config.toml
d_model = 320
head_dim = 32
norm_place = "pre"
rope_fraction = 1.0
attn_scale = 0.177
init = "orth"
init_std_o = 0.00611
beta2 = 0.95
schedule = "wsd"
decay_fraction = 0.742
decay_shape = "linear"
final_lr_fraction = 0.1
Each number is 500 + 40 x the weight over its row's rms, rounded and kept within 0 to 999. Layers, rows and columns count from 0. Numbers have three digits each. The size before them is the row's rms in percent of the matrix's.

# layer 8 MLP up, 832x320, rms 0.0459, rows 405-434, columns 160-319
099:530495507511491528488445483461496548445470529535476517481497482552506548516541423514496474557590520535505503519452544502569464569484463517452467525449455503531460527491462480541514407412547450499556507478400539503440480468518575498534483499550485569470454532456515538447532573527497430553515543426542511521527507463477558530526439445579477430493491484458513572511489453476478559530500492504514462551521493505458465432499422515461416495478511590525457493558485482538440530456523514
098:459516581431575513550510486531467516495426513450480494491492492507477483539535482474563438409467494480544465539500524507554450467504480431440530540486509582468484470509496503550496504494521460454516478528513386547498495474494531465490490510416564539523487452491569521513520453459504432452514449504505509431539469461484507602563427561497588526447493478519550520459509489504438432528553490499517539520455551430482463511510539532528443517522502490520456487561386516449527472504528385
097:510475446518446509492427578449486491470466525505484433464584510491505577485435473529475507571451528479536477498534542455483490495463468571561510498568502444504545485461485514538559482561542539473449526564527538489458446473493437503541505404438538490534449507481437459490434592512489469466506532526462492502516493526531542527538507440558456524509489521543520521508440424437394480475496509442520485497473535484446477423447461509535566468443485460429520565525491464520589526512494522
100:408462515437576493543502438501458543566487526503520530460542539476537513509527456533542515527524464414525500475498540600504494538543448480451530514466473488565542529486533451539497504415552458487495481490556500550445459563483491485490521471488473448499516469489514491429547504486538482525429453540459531501517514486516548442540522437454535547568491454530491453476524506534439445399493562480437544496453530479547535487502512504475512412480538540421487526449529553445478475559551468
100:525506519440549480483494489489495485487488522571500544457496550480485533556511537482550548500500604491440528529509484457525572515490533500510554489543443526527560529474524440488538469524561471430494482443488513515591541450538521477530561521525403508466520551499483460428475534461557574524419490557510469507527490533527495487441464522485481567502509511566443519563565547498464513490516514568458594526576545471500515487521510472542528503520423436567528494488500488522539511468557552
105:537571418483522481479519492472469533484474468479511499512467457468509475515420493495431469512472449516481440545472541529533480560528538526454486491495589466488475501600494515504465492531506503529491520516420546407544536492547462526552515540532452470534506506571516492504472515558525450534454490456556496478447455472449513525517485514505539544502532459496415481501499458481472541514532498536496487457546495511467499523540437613457571449445503500543458491469478439485502535553541480
100:488582454531493527480497550473452528475517469491396469414574513547477500491604545552462471554467564540477537473488558540586524476509517517502396471500553566494429504574562447518493527455512516458521516458473509574483489530543448547509457524568460485492507468575558567473491503468461485554589531542466570549485598502478497506512486497503520532493507524611522486463537460517453444510497569516471518576496490509470472525522501507465512525477556493485480552458552531487497543503513507
095:470455526480517418473512480542484485459516574431446503565521571524450544535485494490508514550504535462475491470552515507504540451426543460515467530540460517501550476444453481554467532486476493520578497482530493443558487499570519573564499518377507436502490467548509530476509395564537545531427548519484511506521497556533496477484419476504526522531543419480474477501472519451531559516535533469450427490549551471450502445484586493588533538497466510503493416464555499529498484562550555
097:502431454467511547486460475485454540459491427578483506471525487542575434487455511510511492476516496547517535435479493483537456482515562519621454450502543448442538489526507482523511510447561607453454469593464542498543569497526507538496440574539565492488484463497477491478473485498539500487495499476542572468515539460487462515539489441425528486554577467546449476522481485540550486481482517441517505527466480487534506481559503542540507571540522491470546473471532473503434542540464582
105:442479549533447478511463529466496515472571480479400530463535508478468488525507485548486517461475594457517518475497555452542509555546469439560512541486516453591509429450455495494466493443498450416442463512549526528552499487511527575511474493502542531466508491456507513553497453458410560467500560493543575479485470506472511492500484474520465436500508543523530511490557515577544479574553509493513522510535611511502549464487533471547525467497575568524572521495530526551539502455486491
102:492473481534528435522548589483469466429499530548526468471470487495548540580525532483452490411475499555437491547531499514490557514501490462482491443454496453497534461497506497495562527491504419472526549532509511466459490452420476555515541495465551496496494461574480537516514544486554507428517475517467578420468529425467510490516376532459578527488510447537521500469540532502556405480564502557481516466484471410497486532445497521484565435448493481516478567522511487547571514463450552
095:492552467432532499513533447441485514511414463467532467515528511486473458541504469603421489428438535405503506484569517479490479544538441530474493537456475454512495490421607510471472518489561488561419506544550491545530450510447594531515501489435473451543508486489488447536447443589476515565476609538487496490450481533519525525522523543486510546527425467509426473480501530444496406514485425454474470449462491496490551452498497463537503533492454517524496458537460498499502509514432503
099:542509545471464470501438488507490533450559520481487566479427525525477590523513485551539525567587545557583515483508515565462525518499434571573500557470517443485539482481426523531507539512486498534543466557498528514447548468577515454527493506537522521492523543473417449498483420563575462473527463493445479486455491557473439500491504456454464523468513496503549511491503472538482520494487438500511449529477479491554468569567491550470465543474485536507514467496532523531491513540509435
095:567517469439490566502533517516535454535510519473513550530481582507477487514514540489559438476466597548552519480502525539529475441503546445501441497488556529498443463555522540478485580457464465503478462476503503535479495553482529455489471503491476479442531507540496496406498525508476449432484544478504493419542498534535513557526486518541439464472447523475439546543496471473459573571562483497559449469530568492485485534522592494455541528423568476457465491590496475570571479517508549
104:461508519399550374533454508422493457475464459510530490471532479491566493449455513491478469454581489505508531430522543515494537534461447549481410479549524519505548521444536499503560533490534573572543538499467455493485517486543447500495484508528460500417399460551604512581564502546535559479497482538511423562469468457514554473502471485524538456523527489587514495455516456559538550536477483518566470526431524479529446509553507478462491507514522503466504525457487449505554460472502503
111:479455541486504526461506528508507463425549455505454426476505569527427491530497514577475509510550448541496522438460535456550508556537455538479508515538498501457493479533402536520487463460504446497537528514473558489475516482529477464453439458527484524482438523528472508433503473470490490385569584489516468509473543505511509457568520487546416560456515498573459474528445481511476513503449519551499456526419524539442505479514454541512561590549502496539528463491490496468526574564434520
103:511508546494491427520549511460510498381555507437483481498473478463462524529429498517589491580407477500495467492584492535466464495490479544477535421481527545500470525504492543514550450481531509501508419456467522478535536535438475531501495435455484533470396549522468539449515457514529474537471547483541488571490516542524424425479479459499576547482492551408463471530535504538464530541514535506508529508456487466503485498420485537475506535524482504493498526445526546459598539585519431
104:529493472563482484479531507475518506497535491524497401432534441484549458535562456506560477524450425516463458535483502505452538551549478527445464497501536479511547544479513494505447499478529486516440482524473518541554521505534491467567511575514530495489487517485472547452531417488544440487502487424501458543549538449505491492509471485460526536483512531549434521522514470410467443467488512492469539573511550430461557554466479511532490514459455531486431502555513519513455438470503503
100:518536536563488555567471522513464459519434543511451637474520514577541523476434504518493462467454435501511476494436470447504512488462463502543457501494571546478446521571496463547533446514491486437468559469470546490469492447531512563544535567480555484518511527498499507418559489539474475430536493516411510447471484468465530473445542507520528497451501435583545461503554508534460475478521489594488486488513503514465560507569420446592471432549526481530497462513450494480476509585487580
102:476532435518508503508514507506472550511546505501428606469501557539523472515521473509455512498510463512452455532478477467521502499558563526436491502548446491490491485427533554553540477505563526507476513480548482515609495529422622545435536481519525480550509507490477418485492536509590494559507532484484515473523516462497539545503406508463469589527458560514557526527460545438458408529468495482513492488471530492530518492396499537490549514546511480480441530488484502454532493429511448
098:490523545501493425488471493539529521506520444491456585528456541438512453525387483452512504480506504554432498522522479481505512432471434480437470534435541477485449462503524495502498434472494494470520559547500498431539511558478459519478457474493534476447545566447516487475481465433526461501512509513486449493456534491545560437431565468528434523501538565489525503521497482516489414532499552492463495444602466511492490463533461469474472511581573576534499455485448556519469542555397501
105:455486500529501499451502530538509466502509547488441448530509460562454504522393522552408504510483521535457460483533483452512523522572503433445479482407511482506531422422464508555479459471508559472480450545516483522510501441556478448443475419519535577469479447508570484510502508535475537517463480454479405603496444507463455543462527421478495521525482503550563453458485564452488473517476488524592480482486478503460508442499493522447477492535504490487445566503482463524552491527539390
101:522474481521525524532607441530514469526550544566523502544524445474485508500601533469519518496451524525450498530569485463496454506462580472455477465497461464492463531463470481492448522534532543545538495416473531503542489430487479494547482521521467593463527456426568542519450576513601513447514537500450485480550556481500480543487479510489501538470464472503381524474643528452460464435482494493475579417503558468491545566547523436487510496487474591495505482513510544449456484535524499
097:535532534482481461490527543502523464588576537409488446470471514544537514598511452540518566484406564516560467451459507463476425489523534445533540514506501516531459479527521453481484539486455532509497501539482513518505501470517476415493466516472439501434532385505478452450510559476499469458415472439532521557473492528513554510600481559450402420542547559527559548507507506495474516544522458535446460520448491465492448498517461444490474558427500562471536513476481519439531541454440516
102:487531519521484503432544548541464493487507433570566518494493475434505468466529454577480519575462537518500512516471510466485591562515501483543483473512488568536515465546530481525465489511479515524534543508499517427459526508525517535463545457506497495486572511537493536478553609487507483485490503488479520478477499488615424515418488473513572472482464460493477470494568462527417529519488520499549478466461513508523482542515557502555485465494535481491504508517452508497524483472493552
098:504529514419499441456457506454565462457529487426526586537556531590450423530544510474561458449507558504511421512486551516515454461620490538491558507457494538517413490501524471496483513490507500489517471532470521467492549465496590461518569467505529548522498550550470482499502515490568456519437515558467457425511475492423376577532517474432552514486514468493457463443514447499494479531550540531511473488573551511541458543565563520404538482471519487474437544481485492473546521532573504
099:450486506567453505472514498518519494529449503445506483444481485490457558464448505460501439540536461497596463442499458518464526544501462487578523469571505469494554585546489472612566477498487467458532490449425516520469532561533431535482488523460496486474516477492473381443555498494481550525539492517470479453574511442499388503503447522468473452458467513549546519522538508499492480511453441470477497452540539554484491551438519477535538578509540460434490529494495514524430475515500445
105:504489477516556565473483474550489534540458490441567542574520505525535518472526479542569447506513501487509527485493476573563558457479476523549535503451536471523519476459512500606485599503516511548504527531493438560516459534536456464503589441430443462486408450445470475489508419526534519548564489522515562557523515474478442440447574472536491435567510518568479534486446515589523498529436517510513492462528478467549548603530523501439497534512497437553522538471501523444493505501447468
098:519501412488521447480522469398452490518573485486566549501482492443467505503567493530569480529502448520516487569483470479445501461458481545490629447540529579511406501518487473507460516487464578526475550434491481468487502462479491551501499483480456399528510429499438558551476524444546519474483489479522454463476462557474573500501495542509504499488525491457476514515472442444462492526484453515536496527544476503434492497481474527453476434471508534569427497459522475530509442486426473
098:403505481597481530537442472527512513603544498519462494522419538562490478483510497469469456460561489535511451487471527492511471448497465551496485479529640415587460484476509513471490452518537500419570488535503492538521564493463554491452469560574522580606509550485455397461464478543524482561547523462514438501470576499490468527507499422445544523567512448574513501471519555541459517517460543467569535501535461506530452493524459473555495508533488513502504502510485500463565485510530513
# layer 8 MLP down (transposed), 832x320, rms 0.0385, rows 405-433, columns 160-319
101:485467498474430526587464539499448547459518570454502503550466487452472476530446551468562476450533528519499523579563511490484431510457464474461458467530495551471453513593516485522562479503495497460507515492478538495476555487522515472555510525504481523439477485485512492503444517532501458551488512562494424495518570483549518510457512525481508444572525488452503484477472544566504537507522469473524534498437585567480490521476497544526539477512534481524506488507506512536482540466494459
096:548419437438506469424435468464553472465463525469555486510520476497592475516527471562507471511457634481489525502499517507561510539506462477494452538543521541574509461443520473507517416550436530547471510489516537493459508506576531527469519479520473479447495531451507479435521599434438559607463467464502490544502501520508507535431542486476477493537466556521423486497422523501515565455479457511438515503536477555566512480566433450454517502419523577488476524427514558506490504507471536
097:457458467514535516529491523463470546477472483502502589507443499567528535582524463462541583487551495467512502452475503405552506468509502487513474475475455412486522497439458504484490479464455513484568572571527509482495466568547528515478533485449528510468502473512486525522473535583565485527526603525581535504507494449475508449477552529519446555441453556531448580550459474478537466462527581488523489476494518549486518511501454523522503421487503506566477495589459510509528574505527459
099:505534520521491536473529534520440581512498508495483515505493520493451547521486529517448468510461534490531427472527530503450507546518581498464490498469520561482456468518516527533565463546490523529562450501505500480537434476426501552504509546564466553566502508566507514507499509484473554543445569545483474590476474462499488470449508484471476485463500488526432451523521495491509467541480461491402535456508531586475593497570457501458456496467524467466477509457543437533492534451427582
101:437480490473544466502499514460435427541558496473488624494514441487476528491506501486467475587535520503514519526544539542563479387437442465469521463452474468459473493543521556546487427498539448457493513588541471521517528547528478477423501474483481459469496517458440496520530467447551494491489543490481564511551596584521489449538528524466508553488478449435512548466509508565461578589480481584572521497493522474407522455499527496580522448443535462529514432460492498478515517504421494
105:517505541514485514561467449528458550441493503476457516484530520478500437467566475548481505477501544511489500449473477495484581472557360518447457483485456532559459569540431445508484540504486434540464466499506472567495448601558549528471409507515476507507551467528505462516425491581579428521578540515554548516577473544530524458565514435481525486544544456498509507461538518514485541515493536523460395532532469507562582466509519481478421608492513550449566564527542546494486485502519466
101:517455514536530536477493498555486504495568567434515481470484457582515464532440449388439521449498468502452461582508518492448482591557541499483567573523478556506478564451521554489469528457493589490541476549535481496517526446494436455476508549509541452535472550522528509522552526548489441465477515521506592503476441493506502429495484489436537482471462431463508557537514519481518544512498513524443513564526463488547458546546501476577531511548508489509484478496540568453478467488526528
098:473463515563502483492427537473496480462541524404489548510481423541529515382506524518502566505498521457462521528537495454540502482495472475512468432596424500493459410523506536565445475439558508522486456468503436565458532506524493545515477514549532450535499483466513540541538521575470579522544525496491452506493407525500532527464555446501467533369504574484498547517549459471369505515572534479469460508476499519485524517506418469529566464480577481509471499496481475546455544433548517
100:575522597519543523526496553528510571517486567517463443536501501525488461512424457517578538480448498550501576459493532497493504483482488516503520485529437477498505517554554468481477502501442492504506524545537465533531440531530459533457465488484420447493483416558533501472502548440555544491587447523479485474467488467460483521508502544523492492563526561438555467496428558442477528460544499509528502474410567467487517520458476487510465456512512446516513477535501576541474490566458476
106:459469474523544466480523469498511535506564535464524569567496512436472511516537574533554463508552542555474529505505491501519483509447489506536487556546512442507560518415538495541516507492432550546468543458483487544509531540541472476495533559442513541533466461491506533505442485454565434507464450424516472470471573454412573462530536523494523455523532477470610457548577468524529485468540479530521492515512510534483450508547545571492501514437487556480541464530427442453546508578500560
103:516500509510551540493551539473537491546513540526511469497447463518481445555484475523578473545490551524535510493493452514489470498478500447522605484492468469471469542444527452478422507512457553520496558465567480557501523505524470492546519458507483509446472591378484493466536564443486427505463555492528547464559478460436551558467555552478498538456434457521505480572454424464529498454566439437461425484517536563458479490550511523532492465477531509437445539529465512467488482539490459
096:484422485560464553517452509602470410456536515433592489555488483500495477426471482521547422556460471439489556474513515498442452459517492438496487504546459535491522541472486475496505521458489488534431503493487468489458487511510492489485545394468460530480522518564453502512509451532385402453491433518452497498488441454473497493449589468519474498415494465467541555540542508459502530548469567498525534616519490479503467536518478561497566552557524498523490478559419498443436516452572493
098:471479500492480484513446523465548480493500546439582466449510537415495523567537518497488577490485553533503478577469512429517469533466479500529519534490418501488468483466490507505557433525450506512454556550520494500534500520425404521458534575505449553441486469500487530509493541503520501513506480495475544555526576512507461441576484488500556532527479469475435537422521548464452571553544451514517435514594502551577445538505425521538532401519554502451498483482500483520501504526468565
095:521504506475543427560521453454605437498521507490520492476483485550532508501509546480444582496509519527502489504434498569526517540459459572538468438499526475521492510618499507522452492487453539444436464421467482518514461522522502495484447535468461484529462469498518430490492446460490426557468441446569485488483496490480531483507503518496487494482536472504489455500490505517519533522514510508514503462463496482473533466431467438471480571575499479484532506527538456464541453457445556
101:480579588513473482426541576509478417449485482524468461462493434487497481513455463488423535496598560452535481482473530445492479485526528451484487507534509523571495505444485454477534460479516534473487467563490453538483497456436508532495459564513532452520586513522483476414551506442520558485513475558511461629542466512467516471509549415524488568496489443574419506490560435527551498537492483435531511506482495525496473445542552597515589475528559455473459562480548437514476492525522534
102:488427506497515497517529497485502487464513499483506513556557517461497470444466534468500524518498492543506512500515541507518485491531527533503482546532507506576550510579434526499504474486436426517482525489542504546489523540512460439506556527503477480487461514493449496425533552486503484487554440525539490496572534486491501462554547514464472542460501511508536467501495515487509505487448512517498535552440477476583518541504495523529573495476466555498488532534510503480539493567479495
105:527477510528445543495380532501489558529464506472524515500507521614558499492505495489443548464465499570521507519468533555523531520508515532496504501487471542528493521486509533556440443442452518499503433488547500486485542536493473556514486504483519479490482523549509521531490506543562485381602397461523537462495552458489498440512482569471544504359504526527486483490515501486472551458366419496539479518506458562498588464498530519473424449480487591505513490510453501514527528495548473
104:498491507477565492548551528490493590555484443457495454497492475546457515533501504521413561426477489443469548501485569459463511450503547435500559485524505539465506512528527511457479508463563525491520543434506527499464569431454391496473418510478541561488524517501524459451551478524499492472547531516508500564476453512564522476477528544435502460492502393529480506485491503505531506546486489550502505414526501474514515441506507507505519503481525479507523550568480434548524515529458484
099:466489502517499530504487481491497477524469485498519541473478533549502518479525477472555459476478440506543486550486493551562470507486441424546553476424402546432514505580435456483410494525448473452523533488529513559482503493505519520515534577557459476497556483556483494461428463487472534546527515493474552426518481499482538469452529575464576536487505524476526574547474562529580511466539536533421536451501479530487555506518426455525530512499475463512550442499490480480571462541539484
100:505513485508453559516492475496438499462496531474494512507542523496507540435497597424489431502488422489484472463530439451569469465538396553524468517593560492448558483505528491540499563493489510546405488519452592469484563477560493478509513451509443442498508474509491529498414477421541465470409475491470480457504558499510395474537524526416484450513489477501512379505546474508444533504460496493498468491528493429506528511537478513545520566584475507528490409573461536520516497510466473
099:519466437448575460493538485456518506496453498454476489399480507465472506546548519498484502484522474516561483540481484467492429461550481499519493535552436487453439520490453487505475505570543492443469502522500502550460533471527547490475590465530549498420461545435482521456513493521488552532508485510478471491444457519484534526566499485387499481558444472452526485658483546524548501472440463464520506545510562507501503521490558445430481492529469564490439469518459577425448514476538526
100:528502487499481429475505528544486470479515506512510491512481449514508479555504542508405456548521445512440470501514519556505553490531487513473454493545489484549582484450469542480468499501464476515484532490529521435504512501445535506466484447423525470494438429508521490416569471486439602572414500551446480507414521499561423551474501559528496421606480456511425522496501512483529523533415551514539558518473544445505510474511535514536488481559524511466508480519485445522514530490467431
101:447529552583502549555525417501479401481498510470456517497542460465527500527503562513492492468523454478475613526516531466482529547541523480461425461447470502494441483553510485467565518446543504533534466555374515468518508595500511497499402498477450534499467510483515488452474484505594488512543523501485495523521514532546482480561538450502487468559428504498503454455563581477519462543594552580534429521501515586477452527486529508506520449504436471463489568484508538492542485473438476
102:506507593514533535492493486506499475468525542473478477486519578587547533548447463562501527457540544486545467467454481470500546517505488455569502538541526438538537489504471430490452480501570487475508498521517543511515526461524455520498497520541509572540514549478533450496515555544506537488516538546426556477497537539513497496502515468479490433507550464551508513532494457430543531610428494515418518483518492462506456563450511450548488543527519569524520623489467432505596546508433513
099:531592477463515535490538459527490450464441478529504475483519489454556483509485547463563493484549467410495515475518476573444455502518517457477566537493503510501509496457515514453472559552469495420493505480541481499509507510430549482458501517564517500499499510519432466523454514430480501536504568470479531485534433553503464506475453528531440506518507463464512489472504457551527509456549550508500473442510561457436483550524564587571528459564515490583544388449485495518500501576360523
100:524500457489494413481538496538490508436536482412525472502517530504547549597503536507501458406476480499467549476477501520432507543475454456452517545459458462565484487538505508547462442525590524443482504500484443533498479504502479494475586466472466546489579577404448576498456539522510467484520530463515466554560513517470445505530560540521515466575525441489518515467511479521544501573467433536477494501562539490549465536524429471387493466521556565544490536534527467538450512469485522
101:463497456482531442536498513440466479529494474531548485521476528579503482515512483511423529477499496534489482458462477491441448515530492519439616474542486503616532478528477512504487508512521450385464494505455543490530531494428461486509482554472522470453525472522513453527493491582484479551526471454558551556483588523530526443448515534528436450499472503572565515448506529460543441462484490509456449504516545515479436522417503555462467481524489591447473560546544495500483512489465520
106:537471490536468437456498498516548483568546475409527515479550503461484551501442447536543462550483549530578517436521520551506511375452484507515534411498504513502500515556551432507517494507472470441574504426434476459509515582462456484502534499497536530486524471447499524505492545573512435490407394525448519541587580527474501486524526500445554495533451508441521498419467519523469537551498554494592458484494500517427501447526459494510534493554547456539522475508478453500492520500471489
097:511448438513510498503589513494494374525503520506495579571504508596495492495561545535526477538514520505519466465486498523519494529452464495566480566532470544484497437458492537550468534529492583465437483435480504494553570505488499585524529580461563515491462499526449486496470511538455507548444484485539535508509500496510547440571444511553509485560512462501552507525510468600472493485539475545534441535541468511510522537487481441552459479429484551558492535498509526557509464529505475
# layer 8 MLP gate, 832x320, rms 0.0469, rows 406-434, columns 160-319
093:543529553510454438477558473528455491506476492466473464457530539534490475497527548514526533482549486562456568445542477453548494489488515458489494482503505524408544478460461524521435527480415446493505472545577586573508479467495529595485481464531467509518507387430530573557575533487512484449501571504475498446552536470530436537538489475524502499469461555514577480485497487581532556513563552530525475548467474451482488508408522486475400530511538516473470436507489508535486542475540497
101:588458500542476517560515424489477527524483588537501506525474520506496529484495522566469456507504460507503509499451483537435495493552555473462561413440513526495530490484475528497571508536452507605490516455457519536533453479527556546560510521501480484483522511529563440535484471489614581472492476577532379514529452471520476470420504491565457477476528414564499413476571524459496479487470503527465486472536528474533471478521559544485487505495491509541507430452489490457481506499523482
097:473517489497421533440515466546565462486447504480500546413548534504482560485517466442540519466586466565519535435470495463521491445412463493577483484511549456474471455533478491465503560526500552491452546545470526460512511504541493432530458503501482487526534500467486538583428488519457442506528446490515475497532509566482451502494546543548435435497490596493582603483465524485567569508522491523496534498584467494529480484514524495476469512590483506507476489559448421508547506508513476
105:467510505485435478474556480528477463510494503522510439493430529524518557414508450544566433456561470574530549522449549532437554507484544482478492452473529483526530533521456429456496549574543526454451461531529554500503452534519441441491465529458470507497491497515491518428460575467554487465508475516499455567518472495503496527426450514499528538433534576617465463490457569473436513476518511532584527471492444487538464504408436561417470513522538509560510507539451515518509479477495505
105:488493460532512495529550498512518583531449471452547469469544514545455490513477526541462581489496479532435566547514464515413552558539534451458507474481494572570462471550477421553480454538497495569530495458458545489524466517574484548537483606528463512457549487511510542490525480485471542480474544502500533424560536517552532515474527450553533490415435501545513507514533510505525565481482478520450472506558547526471568558548538477497498490536535562446504450463527508524483528523541478
103:471515519554473504576449515501463515507466536480574471522454474522500452491480530446510438547509482580491436538485540554478427526533447401511573446537428558466477518501493488509570531506501455503529502511459492521506507494419499501514482509575478535508538509528478554509516607532437472504467459511543501489463500495547510507515506491493560508457505461484448522454446509484551538493476455462541494451518424492498454564474492524491552475571484454548527505534471457510487511474509466
096:516523540498425562520480576506477471484516510512446521516495476567490455471451437527451392449478376473527487433519515465476498472449505485511423454503474480466487438542447515519462577573415555516539501448434502493546525516446425464512566523515504510491496429525474536528489520445488519501504537471604488524551542471413505507519507467457500538518450442560466529498494568542506531529491451557512431527565555460469466549515473488492423540447497525550531501504554508502442502527463566
099:420495496570529518486512441507443507510529441534548510462587534469529546533470527465562509536497586541453546473561537494525469420525467520508448427471492510552541479466493516542520490473507520502452522520486504427528493484490579466446460518422481505534608521569469492519535413452564539505489456525484494500489540521573481507500476464515507576461501496501491516549494537460437429401518574509478521491489445623419511501590506561510486502515424544438506463411463507464528513450497484
104:521466538529497531551487464505497521532440447464520486467577524537527524549509487481515497529489474520438512538531520466482479552497548484512556460506501553543464496482561540542496538467490486436568497502493494445560421585534458532495535545496512553392509491541578490470533583572495544503531514540509505505465548542525511495503499483488516455518526485554464492499505476532453496573525432437495537534463542503422485548461457494544505526499562437539416535487573471522478488506408515
101:513481506497488504506444505508461500464455507470506400484535498571476489483544557468503462515541498489576523479516495453529467417511494510493535489511500479510547526479534520514537535476494458467589553464453539536489560422592456475498490512512532509602560426445488496551484495430489559435506487539455451527481564454467497506497448424528445559526511496487479485554547552399477483407485531540457500444448534581503463569488544445419542540536507449558490483495507490496550499471550501
093:516552463514489458446413470516467516484427541500536484470512498449484527485429550434504531462429478497462485524525465530518539502520536502601474492459505486499470490476535526452492484490503523538512496473480502520486442471537480480448554504519511562517496492433524530485496518446452549528543554443544429514538548545416465471497472469481556558508535537515474516488483491571547458482451504486551472436493535525558514551420477528422484465464578505533456465486522497582461519507440508
107:488484531506515481507528502526431541400505514483504472498534488475484431531484456442568462506483550498484575495546451512576542481447538536465529474501486513527426451463535447549443517541533491524530455483443457421532427463567456463434524504505541537509504573513459491513519479445562529547436510517515493537443501538449514533522486453423491506497445524469552515521494488515527444445519407545561442537496554517485499475520519505542511415470565583529497464467543475453506444588484554
097:526480417493536524474454513470592445499533514459485509450453528541483585494494513490456481474453498563608498493547551419516528436437489485525445454524560460538581466494507509495438606546452463431461517485517509501571538484519493491493462584502455523531494447537478530497484511514545477439523526513531513557515460520381573501457488470496421501503471440516480553476506558527533528570455520519516515527521468505485519552524462550505522575563477488537512545506492484452604478449505485
104:427438470488505442447432522513489548475480539487533511578510525556476498457433509544517451519508522524520497415477540533469483488528486539574517483568484512544496466519482527542485560510471477544475511566453497529474495487512482532450486534542436485469494501544526439673512451489468443527462535496535470529514498445505548530550459470552486526515536505525521465457459499526522472469479473512507490497467508568444470549497428472404471494514446454526551507472470536555551527525529519
103:523536488524535446482458557558502494432535493432494450515555497548446455556468464499459538536470494568483487478511510574531528529553431518516515483513510521514504456597445496520479456493494461490529469495446518468495451553531472413450440535497380541522487520475450560485569472452506526444501514570520427454524492399533466563469469532549414564475476539549469485462476474510464532451551562496434524431474479493469460548557536561509548488540558500529515436475415508534482512465435508
100:503465548426555516510463573509476572498501513491487460500466465561508456420508484575516510453448473457502503440454519490451538428473482501509500461466533509525515483523454567541454479541509534547588447513439520566474457516613488481451471495508477545475475470436527566451598509554475480461461471517540497544504506424528500559488561501533496557560543462506480509451524609482472459505443445518506612512472530492518538483481435484515516525533520504513481617458430480479562469475511476
101:463440493560516550537480524555488531465518424536481432404523541524521473519515523486467470500541460495482488500510479477461485448515458477461528488450498503485501514511502583516537505466536441490461475498510518539480492570464475515496562547482461511467534525462433540486547447506532563444490508518475513483410562531548485541414498521463487477461429475497549515504450494441522575545510542447556523476486421530473442507535515456451525548471426504511498556521481466547540560466480482
099:486522548524418451512483508494435492456497586535493460491487510546512504550467488573498508455474509531515434475519478587496493519551508492545429573509543459554528496542454493544499488524507512484483453520507507497540456524566421564540511535509518604491450471548534497525482453511477532499529458499518470546495461391573565486435431516471455501485506488529535493460463506533419539440474450508427505568459425533529566535500522501521528536472551440531565455476448441503477536504515465
102:505427461468494559428543476532536469471463472528532488501526561525505520489483487551477509546472554496539494406513494480477471511485475532523547531469425529489497491522503531514467509512491508542508524505433548488523522498568489495490493516477519481463556398448480440528513501443443531450514411519554427536495522554543522475547459502544498480511502551475546464547507436542485510421492545469445475521523471541490509494565470499443431543532451586535524458566512535515525531493491545
098:487490505535528544538528475476542442513434452514563545468481493504513504456418452539511478494543514515490519481530510535514508558474507501471409518468507528453507517517550476538497454458475524512397477394501527499597462454515503506478502536455459483484474500555525534505509521508533486458472545499511497499529454513493483533496550451521516476455440463450535498536441516394508554420509462488487509419530514419509473484472616558589466503461528559455445451436450547439444525457485518
102:488456470507522482467445464535502509521467457473484543437579479511444477528526514511473523512430492554565504488468519524482549514499509511510567470424546477550472550497585570472457498497523519544524418543455638481502471562593452492539455476498482443500485502450545591524536520488477483453512458494470487501482493510536456476476481472531502488434530537503475521483560459579501479457495550492476509537494562489497422584409431480518516501546516541495519457460493507442489512554518553
104:507494513578416484463461533516539570469449554472509551485538500456528498555461536562431458551441402512482545577469480532516589518553552533503503486511474488487415484561547480545518443527481535430524479527446495497444500577462410462450445464532531486482433532433419525486557460513453584501485537565545512471485491543539482510446496481549545468465542515533485514487422573514512465546508530579513422476538547516409471561486456547506473501425459432460461457518491517519487442438445484
104:491478464553528546540488446500449420467583503508496451456507626462498549546504480602508506483532491507537524475485475511542467469450572466509534520522481518525517524483496444511478524528611507455425492571518515513584544513555563543505478510515515581511516555499483475501521525515519554516509500533478446510478494505513525535518444610526515507462516492432552464525550425462493465551524459466429503534593579490506535491570529521512561500501491460545474516490558447452527513493536515
102:475495536469466509531523469544481524474453568426478512567453525508521555575457548506478482461544611489517483516591425523466470482489478497458520499528508474535524538507523509420500521502451431484471462510466518545503408517472543521467481536441544539477487507517444474483574503500533516512565536426533531488534464455449499512546439501511485530480566509444503554496463570460512513515451495453515506476571479502535528438447558585496423497511514564495536470452449462463423522537464496
095:499426512466462602472488443447475478490486515500500478482514481502456546496508439513515504536506497577531494438489510457502498512400457492492523588534543511496530510532496544446463541496494522468500546448570488497482464428527422499430491587559477517500507550488485502472509541503566495504557488443452540539532550490574469533515517480509437447393459545457463476552465512471488542496492495437511485501513558464536536484478522504477544457449440493643524454523561499510471569502457427
099:509465482419445516550469489488516473445561469544496433545487495543537450553404509502511547473507478486486466509471457554427529511451547467501480517430506529577464477534458483434444494501456484506487523516437523467494492475505518465544457518511432549531536509501557566585550403569513489489513439455558437558492475494503469492474530516490459485539534510535534481450436558497527512513482539502465448487497433453500502468493409551457505476537470515523535525518528495524548547476512528
097:536505527491423499536506489499458467521430575443557480498504530487430503545419515488519522463493561417497496516497456427478496479533465529485527514487462530519478513526514489510402405467461507454416498477507572521561471450502521435453469479430518527511525482532509464489504495504619497450493553603481501466543528506551463511546410517452527558472485506483474467498556516523555533485479516473547467443538515494426440510504453525490558484597523462509520474506411529521553566544455548
093:453477541520578481547490535482485515542464454471585467551490579489464526520474476547486502546502490550556592524506488465463526424499511513482561494472579486538508468441484495425436522512476545532472491524483528514404437492514518475501526477563456514582547509444520436523479537548469556503441449448590531451451447535503476476479504507497477467487489523502421516543457489470465506501561435548535485495504471504470453514514504506552481476515510495528450435412445572526525435496487531
098:472579468511484495483462519533493496499500527538494493488504472482516530440458478542485457454504452501493443552514475515464485519514472455412515500527497532478521524506473477567524474469479487455502510434488515561514540440474592509603498571472487506513512559542554497566551535453517491506504501489515503509576460502496544552521453559522521531430467467450512556538508555458561463527549485464498489528462411525536515486530426535487595486452430439529461433479430489489512476466551479